{"vocab_size": 2048, "hidden_act": "squared_relu", "parallel_block": false}
Each number is 128 + 24 x the weight over the matrix's rms, rounded and kept within 0 to 255. Layers, rows and columns count from 0. Numbers have three digits each.

# layer 8 MLP up, 640x160, rms 0.234, rows 115-201, columns 0-79
133168100103112112110164131143146087159091147127134188136126174077142157160124121149138164180145065109176129067121085110111094143150172126143118091126164135118118120134126088107134074114129123120153110137128137125134097131129138118147161143
123166115089132142119131096199077126116120166136107076139156130065100115108153105078162116137081148166186074112111117145120152106097151108100159135147135117116093108086148118160141099115119103136103071131121122119127127088100113110110143125
149122158115156174105121137112157165140111121129110128125149106134092128146109160105100115134103117113106108163139149131163077146123155124129119108052135164175141116139109131072165114131128157156142138095111157119086114149125155145107084121
104141126143106135132196149110128125137128097110124143131123091148100144133105139113139131144112092114147143142153142124128111090162109144140132092122149150103112111173161126119109116150133129148100126124126131136148136120158122131106115118
099137131146107136152161113135120098137128131180102166123174164148075141115121116097111101111129097150137151164123160137140102133125100136164146137105119178123105109120144100150145210087158151147135109164131156165119155101108107102095126060
163076136099105123113102094135172146093127140130141096128143151151121103122113150094102125100135134143119112135162134139166153117100096102110084099103118098160159185116108142100118155125127111156146124145155114155133152123123084080202079132
130100156122108128129129136146083091099211107097124184112128163115108146097145132160122101123145146097175136105169129149109117106132164143086121095131097120181095102116081072092150154115136122140116121139142132106139143134109084136181082078
147119098153132125147113150152112157144163119081146122111134127131142120130149140140141139112109186160119113162148115122153157161124111111112101126142142132166155094155108146142145135124086142123134119175142163138137126122129104120101147143
133092146142158122145133151097140117137136130169094133138141159106133111132178139118119132150142110157146109147155140091118158085104165171098098109139155110153140137089101093094133141162116108098143135141082117096127146140174123164106111144
166145141121144103155108178137100127139105130107119159075130156115071152148108149110165129125134114149108125144116159123137166090089134134123096121082124108117137137109122114142129162115108102125131134154124118132117131128152137159095158149
137122152123179147098110107165123170117081132133131131111138117124121171097129097179121151129140137108135173123107105130107130145150151125091116139127157130149119136159126148123134106124094154149124151134128134159128114175127108135143135145
151102176151137115131143150150108141117097140132118178170126116120110128119122182160153135064123094110124143097134103120119135164137167115115119093112099146109116153142139138089118165152128141130154106144149122157139164129106146140161137154
100162133114078108133136123167078109111138171115144176111114138106126122101136143103115124167145112147091144145122161131113131124181115124152095157154145159117167143151156110139100139133135173113092118140096138175174125147130171125113116154
138107119146157114156164131108125119135126114143155135110106146078152108126133137124089146137103146113113153126146091132155131075126117164134104135095117116186066161173129139133149151106114126136085137155165124167151122140112106133140143091
150120119098098130104128137169174105162105116161120126118155107160148164147146114149126130099180133108139099131135108114110138166151107101124111145134116143132084122118143115110125108092157156117139119122114106100114104161111132110121135103
130114149142139147143134112118119106153136143094087151149121110113121150113116119102124144142120122118159115131118154160153124125147124125107120155147139097115095122124117124126091156154159146117165097127128157123101152128141137148139133146
116146126121101177128151116128128140137141105160114164128137145153085096103182136127120148140185112105107116113108100127123115128143148104132123135114147129173128115142118121109130150102163119165133158131157135127118142137106133145094143091
120111138118155117132124175137109141113136160124149131108098099139120125103148112153181115118130147112119154142064118154122111137103131141117124119153136160107155165148139157137124101125133109122129117099141127118151146165119164121159140110
120133123120134149125147108122143114140109111105147132144151087124113085175120135177132119135159081133132104124066154126119104125123142145123082122110091141112119146130181135162153165135104137134099130128103150121089116136093125094128125107
128110126104136155113114101147100106121105151159147137148069126122158140125147136150146144110120135097107160101156094134174169132155132136159087101151152113142101102151132122096105098174144157144141109156139129129166071134177099100166106132
098094142129128120147130120122191090167131178092159153127115112156165083131132150123171181114131133158162129130137140136142149144145126130099132118159106124140110153117118115158117086116134140128133143166113119140152124115158102124145157121
138125110085129172168120155076144086157126134094109126116132111138105112148107122105137140116149115150133086157126161106177116112138113137115133138140081100158122121139107114069067129120136090084157142133135126145159106110120133162149138125
130125144125140104160093107137118063112112134105128161094138126124130080159187132130111103137133138110147161150126130109104154145142100139139132177163136112162140137137088141159124119177158106157116154137115102123195097145101105152126118111
127104121146147167118116128127090135079166117103088106136112139121130098139164169130137145132142121109177152128122178137124115129122129158131117124150097089105110116120106110134139156132133127122128137115132109134163138140112155144130133112
113106117105169134130133132159133147149151178117125108115129154116139107098101139093148128109102111116156135126137147136136150156104127127099101166130106123148112148107107138126126131162090105121121099153120126134108090157097150135144159131
103171153089179115115125143095147114124155115093127112149143102147137156083172109116115128118165158135113127167128148144123104132136122117174097157145083114122124150165145118136096078130082116132162114115093120184096082124118104123116144145
150122141099110136133142144101152104162155136138129112161139119121144110163139129152123125139177115163155134118112129103077106094160119113161108097100158133109117121120102107107186124110131185124163136145124110151153151145100172116154117093
136122138112101141125092109182105121123136119133133127145125116140147079131124130146141161131133172139139134130115108131137138130138117123163109121122142142111148136139133092139130109120112128150137148126118134148141154132121144085123151117
169130133147170143156155127134138124144113112117186113114123139101156132140103149125149110101153169122108116173097159158142092132114139121117149146146158084109120148118169130133121103107112118134139120095140083169121122151132156151160146137
102104146157157141108113105142211087122133128149163116104115122153109095136148106133125108127144127118132152153153112120124131149103139081171099086124087116090150109132098111095140128149125117125145178133097113149120142159160110127117137090
102152166113125145125101133126098165124143152155141134100093117105130112124153115128116131101101128147124130117125167090114122162137152078154130137132127146155121113111178133121125132117187106117113134132088127131131113139120114071125102098
141151132128116115140080158123122102077136158121162140114103099111108112144124153109110109106143079121135105142146171107109093142119201203129048144121148171146120165126117109147113094144184115131140130166113146135126122157123197144099105151
141133155148126151149104144131162107133120107146124112125092139118150117123127085093128155123112162148147107154139143123121124118119137151136130114164098144128096149119156092144117113134132163127138116099134076131119175086127110122148154136
155122112145106119137151116158124120125107119115164153147087090117112114097122149109109136135105167095150151117132139148116098165088139115144134098109119099187129096099063149105173126152145148150103115145118105080161138106155148151179105114
127120151111142144066114183099119137093128145148065138063119126152112157136110144135122146130078155190147108137054155178142170127124121091174196156066109122124111124124135115111091151147089105113113101118129139135103139150113126137107127147
110152074145115150086106152126106114107124104136123109118100096105140118149218167122134207116101134102112156131143176063119140113133166121099149147130150144130063123137156132088135098170153104146162149162157129137168137130100150122119156138
123099144097170148154139098135143150131141176204147124153152127078126079127126132139154094115130151130165094074119178146140126115127121117124112144162152148085135120132080100124134140137088115109141151142129138203143154134154098127143138137
118134125110137122114161141116118151163124123107140135129149119105136124112132121103128137128135139122102090121129151122120142137145140144153121118114156111128141114106140149126119130177091106130132119147121126093146135123109151138141150127
161134070125144103153109109128128125144137132102172085117099123121120141115189113124091084129126105109110125139122115096124102110145085134136118159120134150145054194141108101149142121098130156122129120135117093141135156114100147113107094107
176115117148116137097129129130140079116121131126185135151112150119147111118148109141121146123109117135172126059117133123140124150133146118133117127144146115124117103149121123148145141101113143053146152137144103164146153094134101146109104092
146083134146135136099163106167147131123121120113116156170139100161127091155097124133147147167137121129125086140126142130130124168131143091136102172105156147087159120126114118074140124133116123109139134149153100152134122122140090113153169100
132102126145151155101128113084097116147128111103145125139107129147132096154081110131130104123098118151126134116112111134133108176157143143147151125116136069178107149121154109132127163148090159139126185087132118059132109100142140165159130129
143131153183159125146116109089179127092189129085102165093107117159097115112123126171099122143119123144156086129099110143101101189116089168143133126130095122116088157115120121104212122132117113126141124120136153136139171128099149142091128119
124088164091188179124131152110101140121154162157118143134108157090151151162145124097153162149120187159153135159120146130099112078116109089169117179140088131102131119173126111129142154152152169151103140117108116144102082096158102127112143100
162112144127155109159124140104115116149134099118153135114120130133112106144113147146109137145143096130135121118165112105104104133161135137176161125115114122082098140124159064162154135116138124075130132129131101129150146150111124153099132126
142098118158111135124114108168157157092128130118113134102125131126138165118114123131152060119139116146113142133108132130120104173135108153095132116105074127111129139145103094099109112156129140114116106121130119136123125127144143160117090161
133135124165128153086139144126133125112135118109151153140130118147148127128107141149126124121122099127145110145140150164116134118111131111208104094102112106136147136139113139120111127144099138115141150100158163158138131151128146111122150120
135125146157103120146160127125136147151130153133126138119116156091127117136155130124144134137151143112112109122124126137125125141099152118146157114086140127130129107169123122122133103105111115118120115124143131139134133150104152136112123168
140084125112150148170120152121097112139140179100105108147125136135143139117105144142117179114090127112112156129102116110119125115138118132084122130136146168141100113143162145123117108107124118115115111102125066125125127105150184116157119100
118126089134117112172144132124136109139133127158113158138076168126129139143121141111153142118127131131115137120127105181107120133114135128127117133121125138091124116141164103163146134132129056169159135206156176113089123167063132197094107153
116115084161139164127101107154152146084139172111082121137135153129141113205106094132090098157135101140133120145128166076092128140149121144110145096125135171099105173126129114097148150138135138129133170134000107178119147162108125099107108107
177135135158161140129111146127124119143147096119096134133143112157139103100129108172142079127106108158119127153075149186133163092115127130154090128130117124169128180132137147050115090083116124111110111093145113144063135147137087136151102114
165105112125121187127132134140146115097139119190138188065136177103151121142145080111122159133059119121108132103156125137103128159174163167123127110147135130102088137138123141065164143150093091133162128127103118105102131147096116132106117156
098148161133097136140126171138136122107154131136112215089112160171059168141115117125101126134124145134090093121130142058135148142096137152142121111135087155165163123109221070168157106118120094135164147128167074120141119046137105141118137134
142179158119132165144149120161113154131102116127142114126109157106091135073161141129116080163107111145111139136134137118111161150143121104150154105114142141120119127158109094101191100122149090127120130121144115149111103093107151119153147099
165165094147129204099117157105116140106115107147145123134118134118096137138122096103144135152094123119117127061144115090140158103095144143133101162106157125142110138145125146149153126111098136131123109117098127117125170120111106126159129072
125148180131142113115115131107131124089105120087125171103130123120150104104171116134111103147107119135096178145099125128118163108132174142111125114138122127093125106156186114141158082108137063082111146173135151101121161112105133166182078143
117173124100141164134116134114104124147100144136106153101114134115120108109136158157116132115147146097136133109103143090122142130077109083124151116115122108159141119180149124178137158163120101089111175074144096088106084117119119144108132139
111135134126134148109136160123126107138157147140126169093150144175136120167130147146111157155109143154173126128121110163190122139099117094119128083111157172162152125145137168133133125147109154166147116180100115092099155139145128157114116114
134147089121153140125122099159114112136096109160150127145110080151089141150133158130120111111129128098164161137098108103120086129146116140090107120113142154165168125170160132143156139110126129098118152092090126180135145125129105156094139145
143158126189077117157121121127110096124115129133149198082155113145112121171126072128104118107140117130129154131136132162079125158133114159131144089163161093122129118117124161144132133127131131153213178137110135160137104084107089154107096116
104096127159167149126114152114099089112122131119126150168150136131126165120098143119118137129106142121128142154118191116133097083166147142116120105119155109170110127131131149126041119098142124141131086132156172115081159084145160132124132135
156125114142147110109105155155121123136084097142111101116095185127115126148161170133122135092145116130102124130122139075117099128063092134157127106128121121172105121119115105121154085165116114132131102154122149091086129106132165141144137140
124141124142120106105120155193169116111129139094105133111127097139171155132130139158161087114144131138110147126132088107159158136169083109122120120141131129103135102136139085116104093171112111137103121101098120095164160180120117141158119141
097128109162102135143137108114170110132150125136108203168131128128092197156128160135175118095109131122157153131131113123106127116093126128107149130121140116142097153095123138156123061110091164154131162116139173168058159103152157136117121081
105173140084101143141111095068146121105108155171168135128171122144131125135147140115130135056154120150108078139129115081177130116105159118129172110162106185100116137122136160107102159123117140162080125117133111172141162147149168137102107091
167158136181102149118143117119094097109149109113138159111103126116123102088111135159111141143114111146099143131121110127139141096171175120108136143117119211106176109140139135137166126110125090124131109111115152122154142124110124148121127167
158156166147182129103188131072149154112097101074139157124145165115098106111118101145147185097161132112136106080099122164142155076134078134132123133124138171150152126108128145090145164147119077166097119117119165132107140090117132129112112115
116109136103110136133162137129136113144130127168080165130092133154126098161107131135135131124118175147133140084129116152158084123127126129112111145087136136116152165145141115129119150119079186112106145116088142138157119162140093137114136078
122102165125106139092111116148130130138112120129164135142120150112148128123115142139166122150102104101110127110046124160115121129131137111092102135112121135113085158157147105120109160147171123165099134102130150127097153090116108115102138108
115157153138135122108091150159078137105115140119104118158127111136142122138104137118097141160152138144162149102149131123099118131094107120172144180108111138121086105116125155122147141140111140093113106114114093115101106153167159157143116131
107099098138088155149162085104098082166178176145100132101125127129166078110103099142107152130140115141084141147138141129088164139138131164112074122155134126119142109139153106172136123115148147123132147136067131096093130099125111165130141143
085169177156128140159098105129163110144134126141088135111091098106137075154149107136076073011151156150159103116093133161108126174125110153114131122121097153128091132129114169138088124133153120091143161185098069131150126122151132152122132149
164147154115127150115131153145126134141147138115107078126124123126158134135140123157163134161130145117162128126131109151177111128112119126143125150132144087175106158132154092118092161166145098149115153118105109134089139150105107119097071100
178122136122108113127139108108144147131083132104158104118087124123139119115126135136100163159098084143140098140128120147149153115108116129156106149108101133088092150133152105125156093152107142098133080132138125133140110146113162085126125110
129118153148115119134090120102191131119099113129138132134161123119115116114160107118109162138162127117134164164105120150129126120102108107133126120121134094116128152145133143128137138136096138100114090148128127121130146121124148126138140115
115145129159157100161133119182127109096129147150156141143109145138128120121132144122116128142095149129120112112099153079153101106109118112095125175127129156125122132107100087088114101138091148128157194107140109144121165100088119158143117096
121102122101110121135138156107172100130096138138137097094101113152110137124104126117111145078194127103179169145119108165128114132169125161149136108139125153126104086098152133153140110150126112128120173089121096112097161132126143135108117106
172128139137129131132121172119101068075118124139119147096066081131140118193104107083174154141157161134141167100105166110130147168145123120124099089136141136188127117136158152107149110088099117093178118095129158118122157130137095126118105136
151079103121122139118175128112147114159101108145120125122113137122084124112130108116130167142095132131122132115129107141127115103119156148125123122115120122134129111124138121159120147117139145088160165143128122121095141093117141124124140139
103135127140089180093104107090099138138122171144150145135153102144113123104159112128117127100129099154167110040132143120124112174148163170145138119115101101148172099114081169099158111119159110160153127152135113104161124143112100123108156116
101093137129168102177143151138122071136140123144143152119112132116107103128135125126088082120156126133085149154133123073143121133124127117141199094130141160108132126105124120087182122183155070106131127124153154146156143084123134115113157126
109122147134150121143093099168120116137124158142114171123113140171101172115118179133137098096214172114139086112124137107172125118143138123084121129114154119152149154141117126129107135143093135138109098118091128123147109132158136124130158135
137154112078152190111137118108111120140113114107120126040110139139079108191137103102117120135124098174148161106104141119114117128095114130128114141127169169167111136113103115126147123102108118137131140110128081109156163105097121154068117127
161108122109167145159130147177122125145118121120134163117107093113130109106105122092125127129113155144122126124146140134105095152107199154130147119068080127159110116120121090130193134097133086138103081127103118171150107145127100146120120104
123073191160182141109118141141142123133123134134173091114105132153129108140142171130107099116130151135102105165097076139088136084124163154150163156152138084190200094157117123164079143147112142132142105125123144126125167087140095151111133125
081155162120116134145146127140103087133115216147123180083112157061178131142087130108161138133108112153132130126152103141150151167115131179125084082152158108153114131152100125094123115117092134088129146160150123134097186078149126119123135171
# layer 8 MLP down (transposed), 640x160, rms 0.225, rows 115-200, columns 0-79
142166111156137104101143088129192138157106140091124149112110118108131149145101139144157147145093118111137136121134131111116143149135122135121118160102158118102131154129104131183141114117165131094136090133126135100116113161129149114128125159
096163131133140122109115153159162099189105147162126118053156157167151112158160128137156153136117152132106124162138140107117105131098163149154129144123157142153109108107141131091118093103126048095127103126183108141145171139134138137092103129
134109124137153130106101097136099149169119140144145149148141103132108142109105122134129160138101095133131129162161123099126115150185109163106107113158118145125114117151133112164111149153166125142142121148109113138152121123184097119176127136
136170125106102155102180134157132165106102114078156124131131123130132156082099136146134151148137147132149099096108124119113107126160107130133114092126181136132141134145124109150125131147126108143087107103168161118165113111171113120110134136
074104140130140115127155118092130151113154119139163121166134160177109136142129112158104138132102072129116153176131144169153084161153112143132114120168160109165139124124130151160171139093116117137109130163130127086139078151088080129134121130
140072111177173120092161131144155126119119150109074138141114130138141117130156183111146131083115136161111110138144133103151143186159147114137114106122104139119140126097091121142119136144110132151114094109134127172149116123131122139120109135
174133154125103109149082137116147076139140183159137134117104091080120068087115138169132131109149166122130128124122145142118116131121117197121129110155097104141138073124154100096144164139129138136142126140118118147104070118176103123106149104
126133098125129133134136117169127104148108163110105095124136136133119150093108108099150137106109114120140131115129126134129127083091126135129132103134141140106134123126141168144113133110072110142085167112163158125163141088154129118146129152
111120129112149105116128130129107121120132125162138144198147142151120136112127124182134103095098117118113174105076125144154098130100155144095152143127101108118158110148084167157103147129102101144137122118131121177105147132160120125122155146
158134146093159087137154136119136095139118153111152113121129132151148122116171138060131142146094168138117152129126112143145157120125154116129121132100139068077173124113121099132125081121131109122116082148104058136137103126155095120096151115
177129096143098169157151095128100136049092095154131148140114119124127101101109116127076128141133108148137127110105157091104140144068133085164108111162119143127069135147179129131084113142139075123123117114132156157163118122175136096111106112
113100116132154153114146122132125162144131148114111115147109116147145105094111153124143123137127127124113104124127161131102086168124160102128146120110121094114147149139134163143086199137105170145172080124143142097135097150105163097108112124
111155175109094122139127098156135127139135201105111140169163175130108129125089129087129113115142126124171140182107148137136176139102119135142094128048162154159164109154121132094122156179090116172128145160151145144124112107090074112141097143
128148136113154162166137080112147124153159153174155140146161131104140076121156159141116134123112117132138170152156118153119141101096112065085089100147101138146074116112137169060126105099128157138072118138155119149143137097106084101108079083
113089131146118111139135119117124084153111168131086119157084118116106144096135141096083134135157131184151128127150087139165111118116124107124100109144132126147126189098138143127141118118121114082131130116125135064124098127140099102089103143
141166144137126130121088140139145161109183120119097138160163179155145125160135140107111112091084136159111105109126147105150135130122136194167139131073133111147150109149145114118148129143126138146122127143146098068119101118155139113118101130
131132135119122096184113120116142126102107097128129121133167130098141118121140149122178090180149119136125098091128109143085180139092160145101163135171141092119101099155143109112084091145153134136103131152147169047144094117111139133118088144
165149144137129053117156128119145137115108138138123139133096112115134129151109118119125108132122135105109131180097114106128111126086117131154108101120142127143125087136130129159194102105120111162133120118158163170114134134104137170126134155
119125138136096130133113139146102101118154148154136137108080147142142174114151104122105116136155135176098125136151134159153171110136099107134119139138127127108131120117114176089131156127116075086132154144137095152068138139142110138127119125
127125119120093123112125108143120123107197112149159114164139141065140131132164106100139139143104106135102141129119131134164161137078138107168154109183133100098152156149158103125127107150133108134194156119142151146078145112141132141082081142
105123115110151141121157160118125113138134123163137092103120160096109129097169110130147129130122094120115113145115104147131121124141148091127125127141111138119135106129130101155145110102114126134131116135110131120127130096140124137116123158
102160195166152125111134139122121179149124103165128098169151108110128137202134130135162186133132122138133149147183103097102150114172041124128109130116111106071107099159091117146135150165183101120147078104115105123118137103086128095120169099
138125136137136142188130124102094133146088156122108103101095147133136131136122149127133165139104144155131161156100135134150133124136121150115094130082124132160108121158095122142108113107109147168090126097119115078094129124171145116165113132
095111148116131164089144123161119132062135130139121169177103123136132128142155139128164108165160111144137165088111161118141134116155110091156125126104109125107125106136112142146135133106101118111112116127164095101129099135093084139119132117
142100161133138164115139144128115154115131151149087144169155150116134092095117116119166137132130106135107137163122137118130093123089100125132132108177107129134159128115138125131151141090162100171082106115095190131143133150135113115103118155
119144122181130118105100102124144115193145156093176152159148065117143143149142121112132134150147127104130125149111134143123142169098122126100121144150099132138106106100138149150115159124083129144174148114153129064089149134115122115157149145
120125160129128146143133137150128139142112134099126122139118091098155120126169116137131053117153137187124134164104125162136114133155144066126148119152108152131130133116082143170177115129138180101178068157092111102137162135127116121093110086
169138126150166166131187127110141086178180143141104148127133102089148110086080150072152105180126096146126134121137125142120125138109103125089142132145104126100109128119113137136137115144122146133155121133150121146162142119111098111136145124
135103072100121111092114106145101107126110110103143131165083138159117143096100146132123106121130078133149103104139122149145122156153136154091121118128127081122115130110151114144142117165155134083126131123121147164131115131107096129153162126
129120129123117146156179086155137123099156105149112124138086134187114092100101111079167128131122148146124138139127161134123133133120143128098175132160117143131150140100113152180159160145137117155094133141115123122142152121134139145159136116
119148152092161162139140116125131171129149133140168140111096112119137108089130147169097135124141127154107139146139109165111138149120137128131141102098116128098105130083157125132130121129160131133143171117148092136176089141141129142150140183
138116171148127157136130117093133145138075104104112102139138142136128092156109132121126141080129127110102122125120112099118131174127135137124074093128135128134121141118155185167089142138124122113141128092149117136150125122086168118114131128
134137125099129103149164118085129095155118146133143161123147136162106135130163128089162131164118130115121129140124134114096129159088125122154121125130100136105134117129123119157127152112150116114141109095132101137124142137140109105122126114
194134148124141113124092152116111120122130104154130132119128126139141181131129132143092108142123094103122128126144105112108165135093147143137158098122116095138095089103085163120096150146149152108130087161110101116159139122130139083122119103
150125145141132148128106141093131156103141124148087143128139124112097143086147124102133103121060083115160118149119135136097146134159132141151128137147148160147103088115085122121104102100145103145141048162132115133096151154070113125141112128
168136127155115154156112161082152142136169079126131157156130122172124136098123108126112133138149127137153157126143170104101150112120104093111124148128123141132127145127103124088095137117114155102106100067127111123099171142186128122142118129
117115160115179122151133084135155178134129163142124139121156135085090053123102143103135123102126118113102100119137125094098122088109132136113165147146117105107170135146123161134136132090121132116109131123134124157153153172164111121129171139
112090120153155094101115112125126138152140120131147140161097103109151124120121132149117145109143152133147134147146154096134129123123167142157138136167148102136106123140101109172121136134135144143152122123116123180151129134110158145148122124
125119113102094140097121125106125155163122103134167146101127132072190108106139136117142107109138098122172136156111144153130117146148132133121137117155141145130124157128102151153104169120128122148142120138161140116141141135127122134101092129
106148094126133113112114108093133137138110131125138066155122138097123143102117137077138131129156133101107110112129117128119117119143108160131119111116095116137123134122145113126123128097180108155129136120123137116121173124124131142142139121
136084133133135098128162072123130149139128102148171132167137138117129118185124098135153133133090118125093142066133083168096128163115117125076112139129115118168133139137102112176148123102119135118094167130089083126107121126123106153139139100
178157107129116140180106129154166091141113068118127147125076166124134097102110067123134119150142160087143146118158135141117105154153122108100095088108147091125123147137095116167170136140129166101128125150183110135157150104097132143137086121
134143093115133158165119117197102120109163176109128160100127160138146159115132117159133141089164159127151127128145169115116109103166116116139165130107107124127137176114107153127112129101109080144147145134140157137144093126128133124136130112
132149130115136146103119131092150107133100138141168155178159150139176123127109166153143165120088125115087112162068126125131126110108095088117085116109105113127167109131168150153085110147130158120118153130145145104060111150106132123123125107
108166083145157129170150086102115150150140112109135141134132117149146129130090144078106111148115161098129093132143097127113103148137111139103129111131143117137144113117165122154141113117092085139106152138113103141120110138142164164112118140
167128151176092143109112125167114123131122140103083151145134121091119142085142078149156113114154102144149156136151147112133105148106173143170127121099077129121124128133072133145163135139106121122129104145131091146134140138123129193071123126
146156145158112134062137143110142132079154130103097142159144130145152136142159123129130107130137172168122138132121139121106139086080110103146123088135117099101142103113171137128104079132086101119177104134099101063112112117108141114103097120
125140147158144142169141129137107103128139096115133142107154158145134143113142136139090120159169101136144156119124102102147095121093101107121175132156133148141129156114151125130097156113129109128162138127106122154141125112129116119139182112
144122159121143110088117089161078118098132139161120121161147138126139084119146137169109146132147105150132128123146124151107153086146151115133158061063112121121183118156172132132134124153133139110115108115110100142110154102115125123076137121
094128141115112093141110149157148140107136115114169105175141159147152156102111168118100140135095141115093112123137126093123086128127182123162108106132094151167126097113104155126132121134168127148115112119130126085152171117153128153113159126
159172148144110139164136137114092105164122103158150142170181134127128141121130134152125152171185138129081156112135129139127099076092120135103151142140139102100085115124083131161142088132092133128099123147164090091118123097096168113115086102
159129140174143105100132134150092123083114111094134130193149117132103100125130095135091126156155101155127145123118145150120135127123149121103093172115112084106127159122116165110150117125087110128163109087126131145136135167128131125167159145
139125152131153110172140118112120134148105124121082118136090135166111156168150080143097125139162135106069138130090119157148159084131081140097120129100135147131097108168165132139161122091097126131092113123104097128091108149116100078112117110
172128099096203195096154116116135121088119099118113155110133166134157133125140107100099120127144116102098167167165125129088106090177115124088091132125158116184105167107156137144090141108116109114132146180174176142098132097090122151153140114
121196117126127201101142151135147159131103121179115095165143113166142146121165092125117126139079132141079083149119137154089080160133126095082132112151144139148118129127114133144114130127183133151179134134125108086166109169154121128123151173
169104125136134168137167105111134152107137076127114134133124118174172120122121139121114151150190120155149162161121125095154127115113129149153132090111154104145075135140049145117124138165126135110121143132150117120081113085127148129177116154
159091144166105185122148128133128154112154167111107156132128114172104098109090163109098144128164130156109128115103116103117092144141150138144128078125122111122137102159136066124142147126165123167098109117129122151110128081146121132150138112
139145133123129129090118118122123143115179111105079176153118157141138104141176105161126160136121133168150094124072099073116181152141126123107075159103111082129123109149142124144170194143121126157116141118167114101111147148083172155102125106
123124138145167118184121160076116099089137148139110080112131109124119139128161112132139136108147115139103117134173177136098160071154064136166085127117141127139112142147137110142114138124126134140100107133126150141097151147143058133136133126
122140102147160130133131128129104137147127171141077111142123122154140109146150131123122104114129148162105147101140120095141150111117126138160145131123097136126141153177090143103157114121134122091087149101138132165138128150111119158145097171
124125120148126152170146138118134128080125172145109163134137156140125136129090108156121147104124128137093134157169117149129129176122116081096121136132145119149100114116135167105158110160097104158135143108085143111124187152124128154083110114
145122137137127174137108172126160137100158095119140098089129133182113123169151125144088152103101167161096118161133115128098103124137154089140172125118147109171146124153145152185123113146146148093154154165200115161122114140113152110130094112
112100106113097093126124114111126120137127102128106116149128098109144091145132145112176160130168127130105136139161118106130137134116123077114164127152116131114143118132116134136150181141119148141195133131133142125093080118111131150092125117
090152148145138126100136153147150105152101160075132122109112118159139119134105133139135099160078140177149082149155126120143157147182109127084114150151088145153118107115140101124124149127146149094156122157105131170100131120141157099145108106
144135136116087137162116111168151099136137138095122117114109106160152129151111103102123132130143110116103109104111101131102098104081137164191124161151158154124121096096093126130132174098149088131115107182101104115103104134069112124100134172
167104173097123119149081124149123108105109138179111167085152147138131108128133162158131094100143153120154120115159148143109196130097157151093085139127132135123172095135168150137099072104091131163107135128152112123163121090084094136126088091
115109141085136094123147106135111141127146144128129143128091149136099124123103128138112096140150113111166134120161099102112147132144162142087138158105145122145140096123186095098114104124093120141117164138134146124145156162126144111077128145
110115126159175156154117167103131139133106145157144121125129194093143140131136143146122167122117139098172167121167129108118090125184116077157112121114170114142136108129166142126125100145122146085114123119167139136146144109135160165154124123
126140148118160093122132109116097134139137175134131145109110134135137094062091147119140112110088136147103145115121158158060115073122147078138138148137106112097116118111115130107108122120102134171097113121125142131114105110135112142116107142
149134108133117165168147112137159087150109148159120102129153154168132122103133139096127090151156133151159136125082108142115111133168083088115126142140167143129132145124093168117144148191124139136094127129150151152119162135175140108106118115
100134122101125120128141157105073102102129122153157121101103095151127133104133136146082115121159154139150101100126123145143112128117119159108139131090162126142101119112154132146112142159088162119116117109129142150079118143116138105126139138
119126140095135122160114122164129121160124138125100130115122089152183135124085134182125075114094163150160136133135142131136143141133128171157112208127113128168135152089159117117139129096097137128134170165138112115137127133160131106140146151
119126149152130122141139138150176145093180132180138145120155124088122098110098136163110104107130204132137140137119167101129121158106120128161140119179105155104115157095101171106098095110129170142100104161167100159151088162134131137111102169
127099136143079117147151132133122124144139109143135109143123132141169093115130159099153104169142104100122124107148113118109124104105117181132112107105113071137151114092151128100076099138146086178140186099132112108113127107097137115100125065
093140140146142124114124123168115115180101158144153131154139122144140120139127128108140101121127134090089140089155110112125142144148124106130161093118147126139141120127150119163142115125135093129138164120125123120117167147157138190115129138
124127107123096088127138112112140131121101104152135102165107113184126129123117183159117140127149146110141142129106116137172130163171106142124102149093089121169184116121139147157124088092145128152118132126124095109114112134150119174121094152
065131157187116093158152102093133130150137176104087118172131162151135121117120142147113125156127100149132169099126151130141133100111161168143162168093145124128108150102156116165149106098138101151169181121125131099137135100149136097125152122
143115104150134089138136130138161164128112120138117117144142139121105117102150116122102149132103113152108113119189115126137163109137118120093167092133125108119117149122170148137115119166144120121094123130105135064133116121161125096056148121
116116115122190120136146103100094172123124159150061143101104134127104140115127154170190134121142129103129130138117079138103147083109120118167093142097145104139124126179168107129103107128134125144086135130133117130134114162083157131152141167
145130119125163120182146089145168137161108126126145147164124141154102116138155116110158143151122133133129145147130149116140118114114149128125110132141109146112143122105133141133120141140143143152102136120126128094133125181123112140142144116
129125122109150136152125159131142128130107166134079122148142120111153109111153111109110145112143089135087144140095139148141112180153148178146092167122091107089092084126136150156111123127155063118162089135153167100076105098104155161152118119
070120144123131106049103105100136105115114146128079137168129142137135096104160097146118105113068137109112154158154108125141108166093127115091115138108110094170095122132173095135131120131109100132098123144115104118166108107118108138167126147
093156131115150121102111137135108151120146150125160141128133159120128138081172130104141114133147179120124134155159145153138123082174144166093113160117136104149173134095091164130098113186172147105155104126121123174143140150114145118124116145
095117103155117079147143142125081148096151136146180077122140096119107106135109112135132140130096131134131126131122148136117114124121171108137111118112115150149105127138148130136198158113151106118165145144100133090143080130124137180155134135
142159137160124123129150160099125116123140101108137089153144112084126141130119090119129120156112122104142147122136111153141102123142173123118099116084138142160132086188117160132101139107110148103153148133169085180114150153136132135118118153
169114150126136140103115136119094139149141143127092133195093152157138134104130073087107122109115099124113097128166089119132100125136135088147135139150164110103122101126133110112124106162115139167138098143091105115153090108112104129131163151